Each number is 128 + 24 x the weight over the matrix's rms, rounded and kept within 0 to 255. Layers, rows and columns count from 0. Numbers have three digits each.

# down: layer 3 MLP down (transposed), 1280x320, rms 0.051, rows 1035-1214, columns 0-31
# up: layer 3 MLP up, 1280x320, rms 0.051, rows 1036-1215, columns 0-31
down1035:111165121130148120135116116101110108150111167122119144125125113077128150145158080144119146107121
up1036:116153076116094145111179143152155153138157174133132104123114134124125153140143173162108135171115
down1036:086129145141135105137093115115099107136127128091146143132129159139113105140099102136109127100181
up1037:121138127163108141140128127181124155117119139118131091144071122116151117108074151191113124135142
down1037:111135087129104108104101120128159123115126133147130120163151108109141116126101119106096134127122
up1038:158178104145089137097139093183123105156110126162155158166111105153139120132094161153084105122143
down1038:131111111128170113121131158117126146127150101104137093114135102098114139117099121117128126145093
up1039:109108084127134148157146156141111117112190088172100137170106137153103143180121160166112135103174
down1039:127142155092132104102127118120111130151088143126163086130128132155146155128113142084148108097133
up1040:147151129142137077135102123138103123095121148090095096148139140147080156092085133124135143120137
down1040:173103084123144119151115103155082121120121127160156141135107128170183147043119134147153145141102
up1041:119110125111087085109119125078141132167163137138137126096131150129101096105182159143123146175138
down1041:082167102100128125160113132141130146144137104123090124145121144142121130099093108096121121097161
up1042:134122136159198109113144124144170127151151110146144174109120166114130128161100137133124139137131
down1042:139133146088125097100165126122120135080105153137108140162126150107096127143135149148112087133138
up1043:100107138098164167097175087140067104143145149142126134114111133122122148119118168101125147102155
down1043:148128141118113096130115095129118154106116135132151188098136085085159134138128073127149116095143
up1044:094107135136138088141158145149133162099100131163138105139174111134143136117099131145131123142097
down1044:109102124084122143107107123149152121158128147115104139107107083119113153109107106144159072127165
up1045:148116139114123148150124184091099129122123107121131140082097120106128139103082086168109152126126
down1045:110133107120129127141126083118089141127121143106065122137136108135096148147149142099178114119116
up1046:138123144105171109139133123143148117124115102106136130092127202185110139145132118124145127091168
down1046:161133128163111141097144115121110176113149106114121077116158133108148139124128141148113122093138
up1047:135145086103134071142117138079134158127086106137124077118088134134116151088115129152139142102100
down1047:121146102176142117135111143105155150141142159131142140113171134130124134131130133135112132137131
up1048:154126106122163172135140160114134135145159166122109119098119106096135114091117138111132082090154
down1048:069100084121134121166094140089117168113126126127112177097101168120118151148150097120109155155098
up1049:113113117109123124111127136106159133123135121154102166093128131129129120156116100131122126124151
down1049:090137093152140181123141086134157164188131098140115148160149083138096137128115176172113135154132
up1050:132072127144097158123132108107177144142150134110137165113113128125138123112147142118164159114122
down1050:145119126114090163126099099131141139134117144153136093098140154104125110119129112098112162162111
up1051:126112149123134118119141122148144146130102156134131193132150132117138133132124107173153115166155
down1051:141135145153137118122173153137082089068141146120131108167160160087106157138142124128124124124128
up1052:136109132115131135129149115132147155154136157147105163130110130176133147153098106105155127099141
down1052:137119103173108139140102165106129113153104099119123085133102143118105094058113183152108098111142
up1053:136130135120133128139111171111110168158084069158149144118097126092105116109153130175100161097106
down1053:139118191152129149161109090168149170107169092160103118106105143135170127135106129140108176156103
up1054:140120135163133108163123133151138110070135112088140093141149132120152119068070115126101107103136
down1054:086143133115134132137151153136146145134162111103159153155137143165128112150155134134148126113148
up1055:140102119143116150151145109166164136109191128115122137110132175102126152086143141142082155091153
down1055:110082146112126132105104156153133166116143115103112146092147112130139104114165132103137088112114
up1056:119131156170151115142171139142116154115135146089128122141102130131136152155113127116088104160130
down1056:143195113113116151142106155093105128153121138164144126158091151133143108156121104088165162081098
up1057:173123161140111144099125156148113123149085104136168091169113134088091134170160110115126122166108
down1057:040129132126051163128157127099114160131105144171062113143100119118149131149099106211124137151135
up1058:095117079124155127136091085128080122100093164116152102135104120127134155165130153116135127116153
down1058:107172121120119107116108147108105121141142141124114122144120081099119098112125119114090159125105
up1059:152122152136098168159139122141138127123157121142109127162110168134129108121128142113127175146130
down1059:136151115119120122105117113161161118134087122145144120138150115150143150142139135120127102110154
up1060:164161096123143114169158136129131129089101071146149133080136150115099136127146100133076196146144
down1060:143131149083123151118127118173117097161131152149121105146115129185169111069132129143140114156128
up1061:088114095168134136104111114095163155137121149114149143122120133141127079171146141145120142144142
down1061:121103112111141107098116164147147127182199153134145154137117124132123196119066136112177159103158
up1062:133127120113105145133117114101107134179134146115125120123127134134161172130093122128077202136147
down1062:135129103106124143120122119110172131132112106169146140161124113146113122114163120105147133098110
up1063:105139098180139128151085121105138099137099098161134120095158135168124148151174203110145142097114
down1063:139126117132084134128147126091162119092104074137086121111157126113118130136138135149128096116135
up1064:130125101136090152119127133140173131144135098103149127145125169165127208122089154092143129111138
down1064:110084134123118163116116066125113133147132145137124160114147095098137070134125096116133183148130
up1065:164125110179155147131101122094142121128128137143118116098117150108138104102126137165117119105136
down1065:087092154093129142119129068095122127139082114156123136135158161143137134139139146105155112127129
up1066:129121131113131117163133125145121122131132071137151125121119132121164088188114074152126167114112
down1066:086126087109094139148106166173149104164091123089099111113146136147123142112115118072168154146110
up1067:125141146174122122128183105097128136123062139121133087139134123128179142093113155133161191146126
down1067:108108135118101164112145102129124169145140109075161114155101120139100126127100165127112112151107
up1068:097127141115178196150122147126118144098101128103154158120154126119184147126137137110168186127168
down1068:107071180147092138115111092133156114155087166086141142108118118165135122117109101139082185127126
up1069:101147102157099147098120115144111110089144126096069131146135131131120188107143117114117133096109
down1069:179098133126109069115176154140155135102135120120146125164165126093181132139117099136089124152177
up1070:118106136150122155151156116145134148144169117119111120124122173188101134135184162116096137138173
down1070:151140119084119149172113146164134083128111150136098138154160126127130102107097116156137131116134
up1071:166167119105167112130126139101154153173146113103146063116159114121138126129119085178114155112133
down1071:116175114108091114148175126125086137133083116161141114106106114128116178127140140131118123114123
up1072:146107117132109088142109115128125105057156172132121125148104133125086136164095127140136122118156
down1072:127088100104130159142182113163175167132110114090098123149150128120169147136154147114107110124095
up1073:149161162111150132106088165155118127147163132112160168157117174135127119122126116114129131119128
down1073:150133066164137127177100125133108105123124124081114116108088072130130176140118135098152132179111
up1074:146199155130121137122216099114131125129107126163138121134144138137103130144099125109064118126148
down1074:149117145102068168113158158107097131106079158153125111117144127110147146134098098146123083105127
up1075:102140135120173125112123082139092132094136139167143121147141116126113137145166105125145124165103
down1075:119117119110159130121112107112197101138111135163125130126115105092142116136151135129133163080130
up1076:181076130126146134133122101133171160144125157143147136159160092142128130138145147163126112134110
down1076:131167144124112105128117124140126117134093120102127178115138121119157148094140098152122142139136
up1077:137139133132128115111118098153126129155152136077138160138118113155117166099131128125105155063120
down1077:122169141151098133101132139126128140112132141130116108151126154119136118145153133139143093157155
up1078:114116126135106162117140152146145144113127114123139134129123146117103156134110140147111139135136
down1078:157135117087161154116091131134129074096095160148111147141128140141179122116145145163104127162114
up1079:130145144119133137106132188157113161113098134138154136162122132128152125120075119115143165114156
down1079:129119137130133138150124153098138088130130155118121150108140159135123134127192119138138119133101
up1080:130112141154093136121111135139135122108157134167115122117147154131134123132118131132166125120129
down1080:125157104129151123143159148115115123103100142122144083124140123121157155130120122104113133131131
up1081:113108106131133127126157122122189131117158110137152167147099147125132134163118135133158089165123
down1081:159119120125160126129131124094163129111128177141133111133156111118146144137094125089099106117155
up1082:118145101136153124105179139124093087155133141153121107110105132134141141113121108119108160135112
down1082:137147133125160125131081108090127130119133110139095158109158150127112152114138159148159140140129
up1083:171115134154152125111136145150108133123153142105124085147105150122109165096127150114162147082129
down1083:151111124144097148131124136126159094125094143132137152133137109137098115114150142133110118126131
up1084:133107109085095152135147165106165148126136097146117124134136146146129114113119164088123082136124
down1084:132116100122135140091113123150079139154098125106144098136101098114099138126115070143104122124172
up1085:139136128154116146123100130134108090106143126186195130173168157133127150132151157114124167126124
down1085:087108124113172164140116109114151105171111120180092152133093095126128127125119117097111106141081
up1086:129129121112144141128158146170106124126151123115112068094146152119143148124129175110114181142121
down1086:114113172176089127116114098155121142125126124114154120105114148151095119117140098127132135139170
up1087:112128071159170156128143127104121172114132136164134106139149117146113143206123108169122119137147
down1087:139130157085113151137092129144144097135165117127114146114090116104148147134146109108133123151087
up1088:092139122130142165116161095117124087159126136120132106096125108110156134130143111150162129147130
down1088:181136115138142150125105120134128140127116161098139100073140143113145144093092140176181143146145
up1089:128131121097125145103152138144130069151107118146115168114173166114170122124112134115091136124150
down1089:130130128130152143162169137098118114159130096110071142122141161147116138118124142095144138100104
up1090:115101136122157134113099120145163160091107107124129148154130082114133167142113122125181103146136
down1090:125109145129136146142090163162109127090165164171123115107120132117132107136161109118127163095104
up1091:140084107126103151139138135176117148117090107128164121142186139141082106135120147111165142155108
down1091:155066134118113125160116124134133121152126141138084128104144144094115136127167074136111096123084
up1092:163116144115122073128152143160147096122127112105121116114157137138153128086124133099146169141120
down1092:125158102118130129156089107136133138122119156155104139112119111160103119124119144128096163164122
up1093:127129103142120153139145136144129081158156159127167124131169143108127104124096134142142117095149
down1093:135138137145139110112142134119110148096168084120155128118140103150156152139127123110172146099153
up1094:119136123149099105112136141122081120130148126134117116124184101117151129112108139142135155116138
down1094:147161131107120143105156140157060085127133182132142135141145157167151156141150125128150149133160
up1095:109170104119148115138127155138083147134139128164104124144134157142123125162161170143129098109140
down1095:167118103133135111157130126138149154140177159116115140100125158144162094134141082139179122089094
up1096:116141156133149123139152135138096156056140137110148117122153181126109119161124175151138103120137
down1096:107114150111151067096113131153122125161123127128089142140149144138110145137124125111127134127117
up1097:101106144152120117130109106101116159131130090133139137171112159074104145133157095125148137145180
down1097:157123124120110113151126173164106111154120155073155157100118097127106133166148114115125125148141
up1098:130124121106162128123112117142129119118135093118159135135158129142111146169127115126150188130160
down1098:140118108159134111142107093091145148138093143103110102127130135104130098159089181141108157125108
up1099:119135144148154120112165094130099103169142130105141122130153152129123172109154090170079102119124
down1099:124116147097155133107137132094162131104132110153141161173134122145145117181118080193122095113143
up1100:131152111184153129146103102128119145164087130120097144119155111086133121151122145133101128114130
down1100:124144133135144107113135132125123157136095153138152144176113118191146158122125120138114156163099
up1101:101152086093129131167152135134152121150114135137139145128109140158127132125093116120124098156098
down1101:130117137089111133110159165104102129139137135134121166141148122176112153118149137101090118085152
up1102:093116135121136151167121125123153150132131105122109112125131102156121122103148143128127145119124
down1102:153128149135141171114113120118095155127107107157153132098148158112134117154114116167141118117133
up1103:153114150151076122075175106129123136115142167111154152111123107118152128129143116136101134161129
down1103:106131128127137117110107124104128121143120095140149103138159144190081117124120154129128133147162
up1104:136104115105169138145133137165138123125154147122165107176097144109154126092136149131145125185143
down1104:126118150155140116101141112084123131144125159145121141095119134167131141163135091131155112096174
up1105:136108141123170174115091106133127148128105123159160119125107147116124134143109143132112132159153
down1105:154132135150115105133187100094104114091088140144122126094109118153152135088130124171170119127142
up1106:088108177120106128114102124133137161147142134126150170136160157093084098115150144133142118137150
down1106:117121121125101105156134142109066113097128163152135089143102126108131109090118065112147130127076
up1107:130104170140111155132124099132152135114111158183086110129144164125100137079104188113122088126127
down1107:108188128131113175080124142138127131142121091172116136102094136083115116142123123095100119097109
up1108:141153105155133152144165099161130114088096113119136136096122141167092122122114179116138120109160
down1108:104133134146180166148127175113132093134146094110154138136136140138132121149144114129125171136130
up1109:157123132104139089157125130120105104124131096165061177121113148112155116119185125139149153096157
down1109:140154122099150151151153105134147108078112154125132137157158093119148103090125122128153107174102
up1110:099121138145159102084119135128113138087116145143165102138111103150134140110143112137149104116120
down1110:103116130083139164171154143114131176137088178139130105143103131135165084125065159084144152154120
up1111:170185128149123129127150106119126091098117170147130086112174168120121151153111136144149127125162
down1111:135125095111164094139103156127089119183112121092134130150127106125139166141137156122170130116103
up1112:132145108167160144128095139126121144151121164123067123107134141160126145147128118170148145113166
down1112:100123129105120094122180100121142100107116115141152123140146108115177132086125119145106132133162
up1113:126105143151115112161158156141124105161134143138150102115140128136129151127147161153117182168109
down1113:149104127129154132121113122132119089118123130152115076165158148120105108132130121149122102097122
up1114:108121157164139101161114120150117129096110119119142130158136137124152140092153118145096118179132
down1114:170111107156139123102114176117174117141156134108125082100134141124149133125135132153117133146139
up1115:094122158147120125138150124127151183154198188109099134141139133161097143090152145113143155145096
down1115:110109163160138122128106131079113093098093158170099101128097158165111124153188156161154092121140
up1116:144114155141118114132131106171097117124103122103129140167142110123105114123134108156127157141155
down1116:167114128111150147120139141126107129122102126092106163091132133129142137111121125148103123109178
up1117:162106141112131155145144154168146163142151148120136173116133113166134131136138135163125091150144
down1117:092153132144109142145141153125101137092086084117101072103107170109117107104103144067127124134151
up1118:135136142183123100112125129170155140170138126137124151106122150179132137149105142083158067106124
down1118:132118104059128145089125158140129091115143162125106103100138176131119067098110082143135133137170
up1119:123122129097101160129143125118119154153111149129096111154143120127117113132121165167184131140157
down1119:136105124161154148098087147142133130151103111097113088070124181077145138163117132061108171107067
up1120:149154133110123145094124167110123166156092173123112116137129154158139123151134129137116145109121
down1120:130088087138118132090120126148165117156136149115147108091099133152120106150138150120130136096116
up1121:160103129114088113120105110146098146137153084142158101116148100132114147114124093131191115084149
down1121:118140098115137114150118121151105147126097146107114119133097136098126126113137098111131162147104
up1122:149118185164132163117122144115144157144129154164117097157126134132137133163125098129121152130168
down1122:085140160121144134129173147145128131146138147132087132150168108123118127132152149146098153136099
up1123:151112121132164112131148141134110156084134111147101103114177172134134106177099133098149140129107
down1123:139134144135129147132115131115110107139115156146158085152142133151106090161117162154181139097126
up1124:142101149151145129150124118134117138139099177136113127140132145121105136141127145174149100128101
down1124:121136084114099127126130149089142097092126137123143146144126178098141124099166095147120134143130
up1125:113126112163151117141105153127091110135123096105142128160151137162133105150129133123134139161146
down1125:139137155088164168139130112083123147134164108184149121117120098089104130141117113183125115150136
up1126:098126090104093159109147128117109146132117105119171079154118155172159115131178138131138103129136
down1126:116113129140107150131142110177159136115113105159075124128117092108079123165148130126148132150120
up1127:139078162108157173128125106127117095112103167096072132154186122108108129170154068159126135120108
down1127:106134161161138090118124078136144100095158084130149117130130116135188098081120189135101140142162
up1128:110140120168168156122193145169107144130151110142145120144117125125080120170144132144085138141102
down1128:146121083110137117157128125158156154136164126144153105131136153128148130128135123109139119104161
up1129:154132090135091145149099092147125071099124135139136134091122168122137163095101096135132115139143
down1129:115092102158123105094124175103146130118191098083183125162138123137120117144148130111124079099130
up1130:115180123123143134131158157143134131144146137115149112179121122139094155138132162144115117143112
down1130:102065115118161130133100131124120108134111130124115151104140119140138094134143125147182130129153
up1131:138144082136084165125095092125098162122137147130148131100154148151103096194170176100112122100128
down1131:127124137150160121139166104127108164143148114131064118155139065127146143101169139117152088130102
up1132:120141183142132143110134182177147100094134086127159097120163138138151169118125151128089138150079
down1132:094085137120101122149135168126108110132151123120094114151097145123103139124153122178164151133111
up1133:112154126141124128134135115118100125138102121156152129120119172097123111164107118156108122141135
down1133:135111166136154149100104104130129166179135174169121139184124105112115110119149135130077123087113
up1134:139096113164123133171155159190092121134142162120102180126169174105113108117136164162111151133113
down1134:124155123143092113135099108116132119110118133118132136064101110124120109123123099140110146138092
up1135:140108113076100163130149122128135128098123117140150121120129132110129149079135120168091144130140
down1135:126127129129151155155090122114125129131160167125145094156123112106140138122085143107144112103072
up1136:122142170160105123140175154142141149091129124152176107113141114112109151125114130116138114103129
down1136:128128124160112120123110098156135120171123149131134102148146151176129097132108150125090130150085
up1137:133097159096117126107127089121157121117133156125125106159110139156111136102172099160169147158151
down1137:113128097116123130102107116097073093140109127147152165126105165133161125162099107071146135111134
up1138:117142116142139147126119117125115083091122086112107146106140119147095071102124165145156156142109
down1138:102189155108115139091113161151127130135176175170185131144085164085127114143126143134142130095131
up1139:098153139149140105103066154126130172154163127162187138139065122110110131117139149124166091120153
down1139:159128142114109139117105110177123122109152144107154156135154124133139133140114136060125139151116
up1140:126135142114130102119162114120119149136090151144155140091134111136066145110145126105143125125146
down1140:122163169124152113124147200093169151099134125132116176153155136124162127173105128112206129134150
up1141:116118157176117129095141144114122113142122091118133083125143144124123128125129128131116138120132
down1141:166115110136120094117134090139143146114117139140131145158088102089169105129118138150159150086113
up1142:116154153097152078110153107134098153143135131159120149124150174179143108126127104149116131130139
down1142:148130125102142107106118149108134093169151120103096073131134065127149150156097115111163113118123
up1143:155153155130098119114137088159150088132146098131154098097134107109176133166146129153097150156115
down1143:143153160186119110089127124130139161122139088154124137122131156119099114148127114120114101153102
up1144:126078144097152119163124125117122130152133131105115161142134082124121139128107120164114094112152
down1144:139159117129096108125134121112173128110102125126168128120146147085116105114078140156138111115129
up1145:136116124117163097147121171128113169142156112129142145125160085142132154108154160126103118102107
down1145:112083122129088124153174129143124118147152115103101120119156163169132105128107118099126133134130
up1146:125130119171196091151134123120115105080119151148128088099176129130150161111135109111116135114109
down1146:094165128170180136069167127134118112136146104061099102147101110159101141126122096122097149150140
up1147:124110144117156156129117105094163089161111124140148127129141174098173167147126133105113119127137
down1147:088106124137071083134138153119088168140149095112142134122119118127124117104135111140136100115116
up1148:103150169117109141139129147114124137100119119096135113131127157126111137096101126120126141128128
down1148:111185113160117125145129132094121111174178131164149119141140154135089129089130155147100168144149
up1149:136112170091145155103114093119116124147116153106165143148150158138155160141132110157141113110110
down1149:135125088134125122147121091155138157124119097129120130139112113126111071139118129147140154128155
up1150:096157117167133112131136096167170116092149136131078106122157130144159151130106139133164124158112
down1150:091149147109106111128154122142119136173154120153154132099153147153154092119098113120120142140114
up1151:137164121164111146145142105121125121112140122158147130107148154106154102147111128115095140141144
down1151:124135149153134121123093136091163148125144141116121117121143136104100156083101141174125158094109
up1152:161096098139156106166106142106129106149166129107126065168117173158133165121154086108095165122128
down1152:129135149101142160098148125127126154168136144147163129124121138145144104156144179168128125111159
up1153:125077118140110137105162103133136104093156111132152124133123163136108143108142128083115113114127
down1153:094118153146156118123109109109161137111128157165094132134129142101117154160197147109158138132098
up1154:170115126155122148160181121132128100092096155110145132129144163111141145135151127133093137131137
down1154:108107122134165145103147130131121109139125106098124140150163115116094107154089173140151115145139
up1155:133119103135114104092164092111154083091160161123109101160131186115178144089173117131073093140168
down1155:128132131119144144156143162121092116088076139129132152130114133117142170159111129136095152140124
up1156:118120075102123121108100197131167168153174158124156143114116152140139092133149129125119086070114
down1156:133129158140136111170166104109102140099097088136125099130116119089124150142095143161166134123152
up1157:119136144128173131122170125178107096100126142146101126180151152139114136138108110099135117124136
down1157:127128153130123121136143121157150136125145170144145145107103139140097160144120122163100142124134
up1158:114126147134164101099137115093134123151121133178163152154114134138156144134137171085132101113145
down1158:140139132132110115142130165098144116086134106159139140119114151115114187124153092110114132136130
up1159:142124132119120106093120135109143127151082144158183142142128122108121123126230133134120109126123
down1159:151117110112161125094098098118125117114162099122142125130157123082100123161141101165167090147154
up1160:121123132130154102136109141141099123139150118102139129148138109136129134151116153107118131143115
down1160:148129102107145187141135094103113125157135165085088136131156109068107122134087134154112176091102
up1161:138165147171120125082120132117148163084124068139120129151126115125115168183131123109136087128125
down1161:107132095138119112121100077138115124116124141129104089116149156137129109069132095123091118144120
up1162:149113122175114147153127129124111139147137090145130108102130147119090156090101135122139150140145
down1162:136182104126084124136128139156154126120175117146096114138122133103133101142173102135112076168109
up1163:129144136148141123138092122089089117021107121114159102165115130129186099146148138153123158119135
down1163:140150106090132113092160090105087126177170146084145112096124107173100157106149075108104107121123
up1164:146139149165170107137142100096159118078122129086110131169141179091173145122141105139120158134155
down1164:159145161166167157188137111133129144101172124151134169163105156124130164167134118126071150111144
up1165:122135098122109130112146122105101130134129132144128085128096130153082105148116103109146144129141
down1165:116152149148116104147147136106082128121136132122099121142144088135128127069109140192125124119152
up1166:117161103158151095062143134176150109074082139166126136131141095104118134092142072185099116128113
down1166:204131139110164161167134101118171094174148152138137122168159155177155134113140189124155146168116
up1167:116118136135124150096120143112130128110148129105128076121160111105145156133090107149137117157151
down1167:143187131145113105091179092098132133095114142132133132126154120061142148132102180162138047121156
up1168:168110128116117100095128145091104043135140133155162145108155112084093122134096100160127139128142
down1168:146134166079141115174096178144113180141150141105113130121104163151175122105121136159133094166140
up1169:128122127121114133131163133119134106103178115131112142128174130161146138119145108101165171107148
down1169:140143102153176142117085113160131136176083161121172102137103119125067122133135137174102101142124
up1170:140129143158126098097147132154118122133122137105069123151129166106133102120134154157109142146181
down1170:153125117108114097166138122155129122117125086127158114098123107142129144142122158121080144126135
up1171:141090125118116160090126112160171135124149126152154168144143117139132087122112151098184128153168
down1171:122109129094164110139114126131108095137137132119122142097134082144189137152122125124086133121167
up1172:126118123089142131170139098195109134148189124134119110173127126137153139115114172158103162109116
down1172:112132119066137106127158099132101100122083130134185131121144094126094152126140153141158149129139
up1173:152166126119150147115094141151131172195162133146134167130136118118152124102109124146135142104164
down1173:140104130123141132145123110145149089116091123071126177113130187107101093082066145119114127121194
up1174:121166113135117126135130118141165137097154098121122096131123140149153143110138093148166125196105
down1174:150120126113133219153147113113144156119106121096152132129111105113136106128125104158104140131161
up1175:129155113082162142105110136133155116165136130129127149116121100140149157096165179119101152110125
down1175:124116162134087148143105129112157138059144124124133082145135075125125122129116100098152092144146
up1176:145188144093157120155111130191082101113117104115142152128128104130120133130138083107140133124141
down1176:091123117140094137096144135106160118098129148163150134173109140125134124114118129141117136132139
up1177:132109142129066117139110142107085143141097097137133099105081124132149133093113114119106142121131
down1177:126106181106121105138119142119116123113100151106096146143121127121143110149120129101140116105121
up1178:120126139104143129172110095165098155114163144103101137121137130131148122124135112169111158111127
down1178:074135127080108188145155140150116104137079145134134133096152154143129129150107111173125092192120
up1179:170140154069132168147143123145151114159142123155144104143129144174086201136186176152128166127125
down1179:134107140122145117115131154139111117117117111093103166120149124104130144143076127142131156121120
up1180:124138130132082112115102088160107118127151122152151149103118152142177112153118100161120123134106
down1180:122116124114162134144125156128100150118102110105131091117169099120073105124100150121119116152142
up1181:132110106128139143126147148119124123156090166107128140133136129115085151126136105194141106144140
down1181:161116053129142098137152105133128132114136135166124106129157100143114101109099096085123083126133
up1182:148141117119114110183145174158117158127138109176134105139089111139148166139094110194122167152133
down1182:113132147120135146140112117105126108113162121147116166127140131094122096099174159101113137114134
up1183:070111118151096142142072067118140145120131099083133126139155129137121109143131145148128124127152
down1183:161114134123128152131136155110121137113198166110113130074130145091120093120102130111114141108095
up1184:091100101146099089146124163145142132128151141129092162178118145100107120140133178154182124100115
down1184:105115121145119108092138110152146112115111139107108121098082141157116142114136175141123145161128
up1185:128111121091144111155148110177156139133091149160205126130139135131096111136124104119115112138148
down1185:120072128111163135143113161117075111126163140122167132115158135157129124120103126108183152125138
up1186:142142171130131131092112127134134105097170140116125133132151121139160129103171143121132132092133
down1186:184103092131147118137132145130117144158113085126139161126125132118147147108126169154141153118145
up1187:108113138131131151175130117138127118141103113112161091165104108146120104147140118120109193120126
down1187:115126122163138111130100125135127119131124148136132174152151113152113130110139130109114121117144
up1188:130117122093143112116081140128148119117124123169145129185126127073086109198134155155111136163151
down1188:139147159155101147121141128123120108157131143169128116126094168126161175151124066091128127136129
up1189:138153084083136133088115084112086102147137136129169142127099151092118145125155130169163109132153
down1189:124118117126154095122113139148163143149165157131110126153124132117124137156140125138165122102143
up1190:116110096138128109100149083123138134131101112133126116142180115154139163146103131162173069107134
down1190:140124125050124145119126128138102118107079120134099132174120122130135111134133118134120111115136
up1191:117070128139098156080097109134099123080118137167156149156135090137124113154172088144090118114146
down1191:119134093113135116118145157093136152093144152164081100123132141136119134126156127141107112114151
up1192:143150111137152125167138135151155136127127117095112086161147150112126142100126117134150149113145
down1192:148100129131117099115135154121149130153118176126102147133117131106120155112135151140172121095132
up1193:138196135139101089156168144127104131086156148138147107141131123116147127092134136102142148163178
down1193:130113128132142127107120121087108125110076127137120160127137165127168116123144119117136108070099
up1194:134140177141146095112160114144131155149130163166144124180143152129132142152104136126150163149110
down1194:136139080087117106164161119113123157114153118126130109114156148114141099170112125098118140129100
up1195:126131159178120097139106138130129122139139125127130090129156111134185116136149151110125149138138
down1195:107125123104124144103153131132112134150115151119145171143105133135089136130121116115145107125134
up1196:140191116159141104061117159104081144134147159099091135153128171135093158139111124111152162116118
down1196:143094158121097144161101137101105089149153109093131151137120114163139124119157119136122136110110
up1197:135143110099115125106149096140115180135188111149090124147129114148123150120136083120128173128132
down1197:136079112153102154145092092123138111117114108090195130141078091157101149127138151103132136117086
up1198:157079124142100108127148094114175148086160128102151172093189132132144170127078127152147111130122
down1198:175134129111113164131119127112132112137100084121123132123107146119118134144159089103103125140135
up1199:126157121140116132112129149174138149147123112112100128145092105141126149138103111149101184146139
down1199:136115102106084124118143120104136131121130133158120134115136136135137090132130128160104130178111
up1200:138132159141175113121123163164111113128150107133140131121175119108109114142109132104128109135141
down1200:141142116157126113153141096128135118099171103086162112119101169155138104117119132123115091140132
up1201:116123115117122155139137080172123079155159102127105150155115101131167169145139160118140124125117
down1201:146146140118097123132147137152089174157156163097105062122097108184150146142136138154041116150124
up1202:117128158133116132122117152178136172118163130128127167134114132120121149144115111159120105093127
down1202:162125154134156124127151117151122138126114111123104129137183148118124109112130110141172140131100
up1203:151111177175072130132103130101140106147099134138117144118141146133138095107126132139104132115141
down1203:138159111145114078107135133121122122192108144169168121147093177134132125141167127146150147116118
up1204:114128132125099108150147124156115129161128119142156141137189109112159096096128128165147128094099
down1204:103122115137129097139177101143132143155086113123118123094107146113094141125127127107097135128144
up1205:140170122123135094166131116143193104080131122073154122131129110146129163168113146108141072119119
down1205:109112088120148151138148107147129116144109145173126153103150106137142125076154114115094141169163
up1206:102110139129141159063126105123146156136121134167083090084105117130101153135150134117115151179151
down1206:120174138135101124135164144118111138119125180127088165112100085131148099089085158131136091168133
up1207:163176123146150091131115135117149107150129155151130124139137111135112150146166140155127093110128
down1207:124116112080128149155140146138149136139147068071192117145149127149110135138137114160094119097089
up1208:104124121150112116145101160099179153118135085033116106160126114140125136126121122108132134134149
down1208:155127126100136097140121147130182123175160153149136142128135111110132112117107127106096115127114
up1209:133139186114176134155140114152091112097088134178112129137135154147142168108099132137141119131133
down1209:111098105088157074084161128122201095183135120123156151123146097152128113152153146086109173143129
up1210:137139147108119145135148149170141139095090177138147142120185133145122111122124100145152111111149
down1210:141125150149114118139127124133130118130148050154107089153091115134100131136117123109066143125116
up1211:104081116150130121117128159111140113141122146150157110146153158144156146085164122176119129134150
down1211:075182147147141129114121134115137136170105101136065158161156114131153132126107161147127111119108
up1212:142104140179138151166148123101156103125176119146131115125156114129107125157167115137124118101216
down1212:094149096132122118112098132135121146120140128174136109133095126163109168138091165136164096171134
up1213:163148119142113118116108149174124111143185137113157146125161157151087162118124109112119105121119
down1213:150147141085142138172156088130068124134150143082091100142121140130113120131096160163154146117167
up1214:123128128103126185132186127144113169065132141112107106189118120155134112127119102151064141114168
down1214:125118111102132134144127138108120140152147125136118198129154143126084117145080164145151118120104
up1215:138101139129131088135144097167166117148093120128128168074105140182128129136113149141103152117106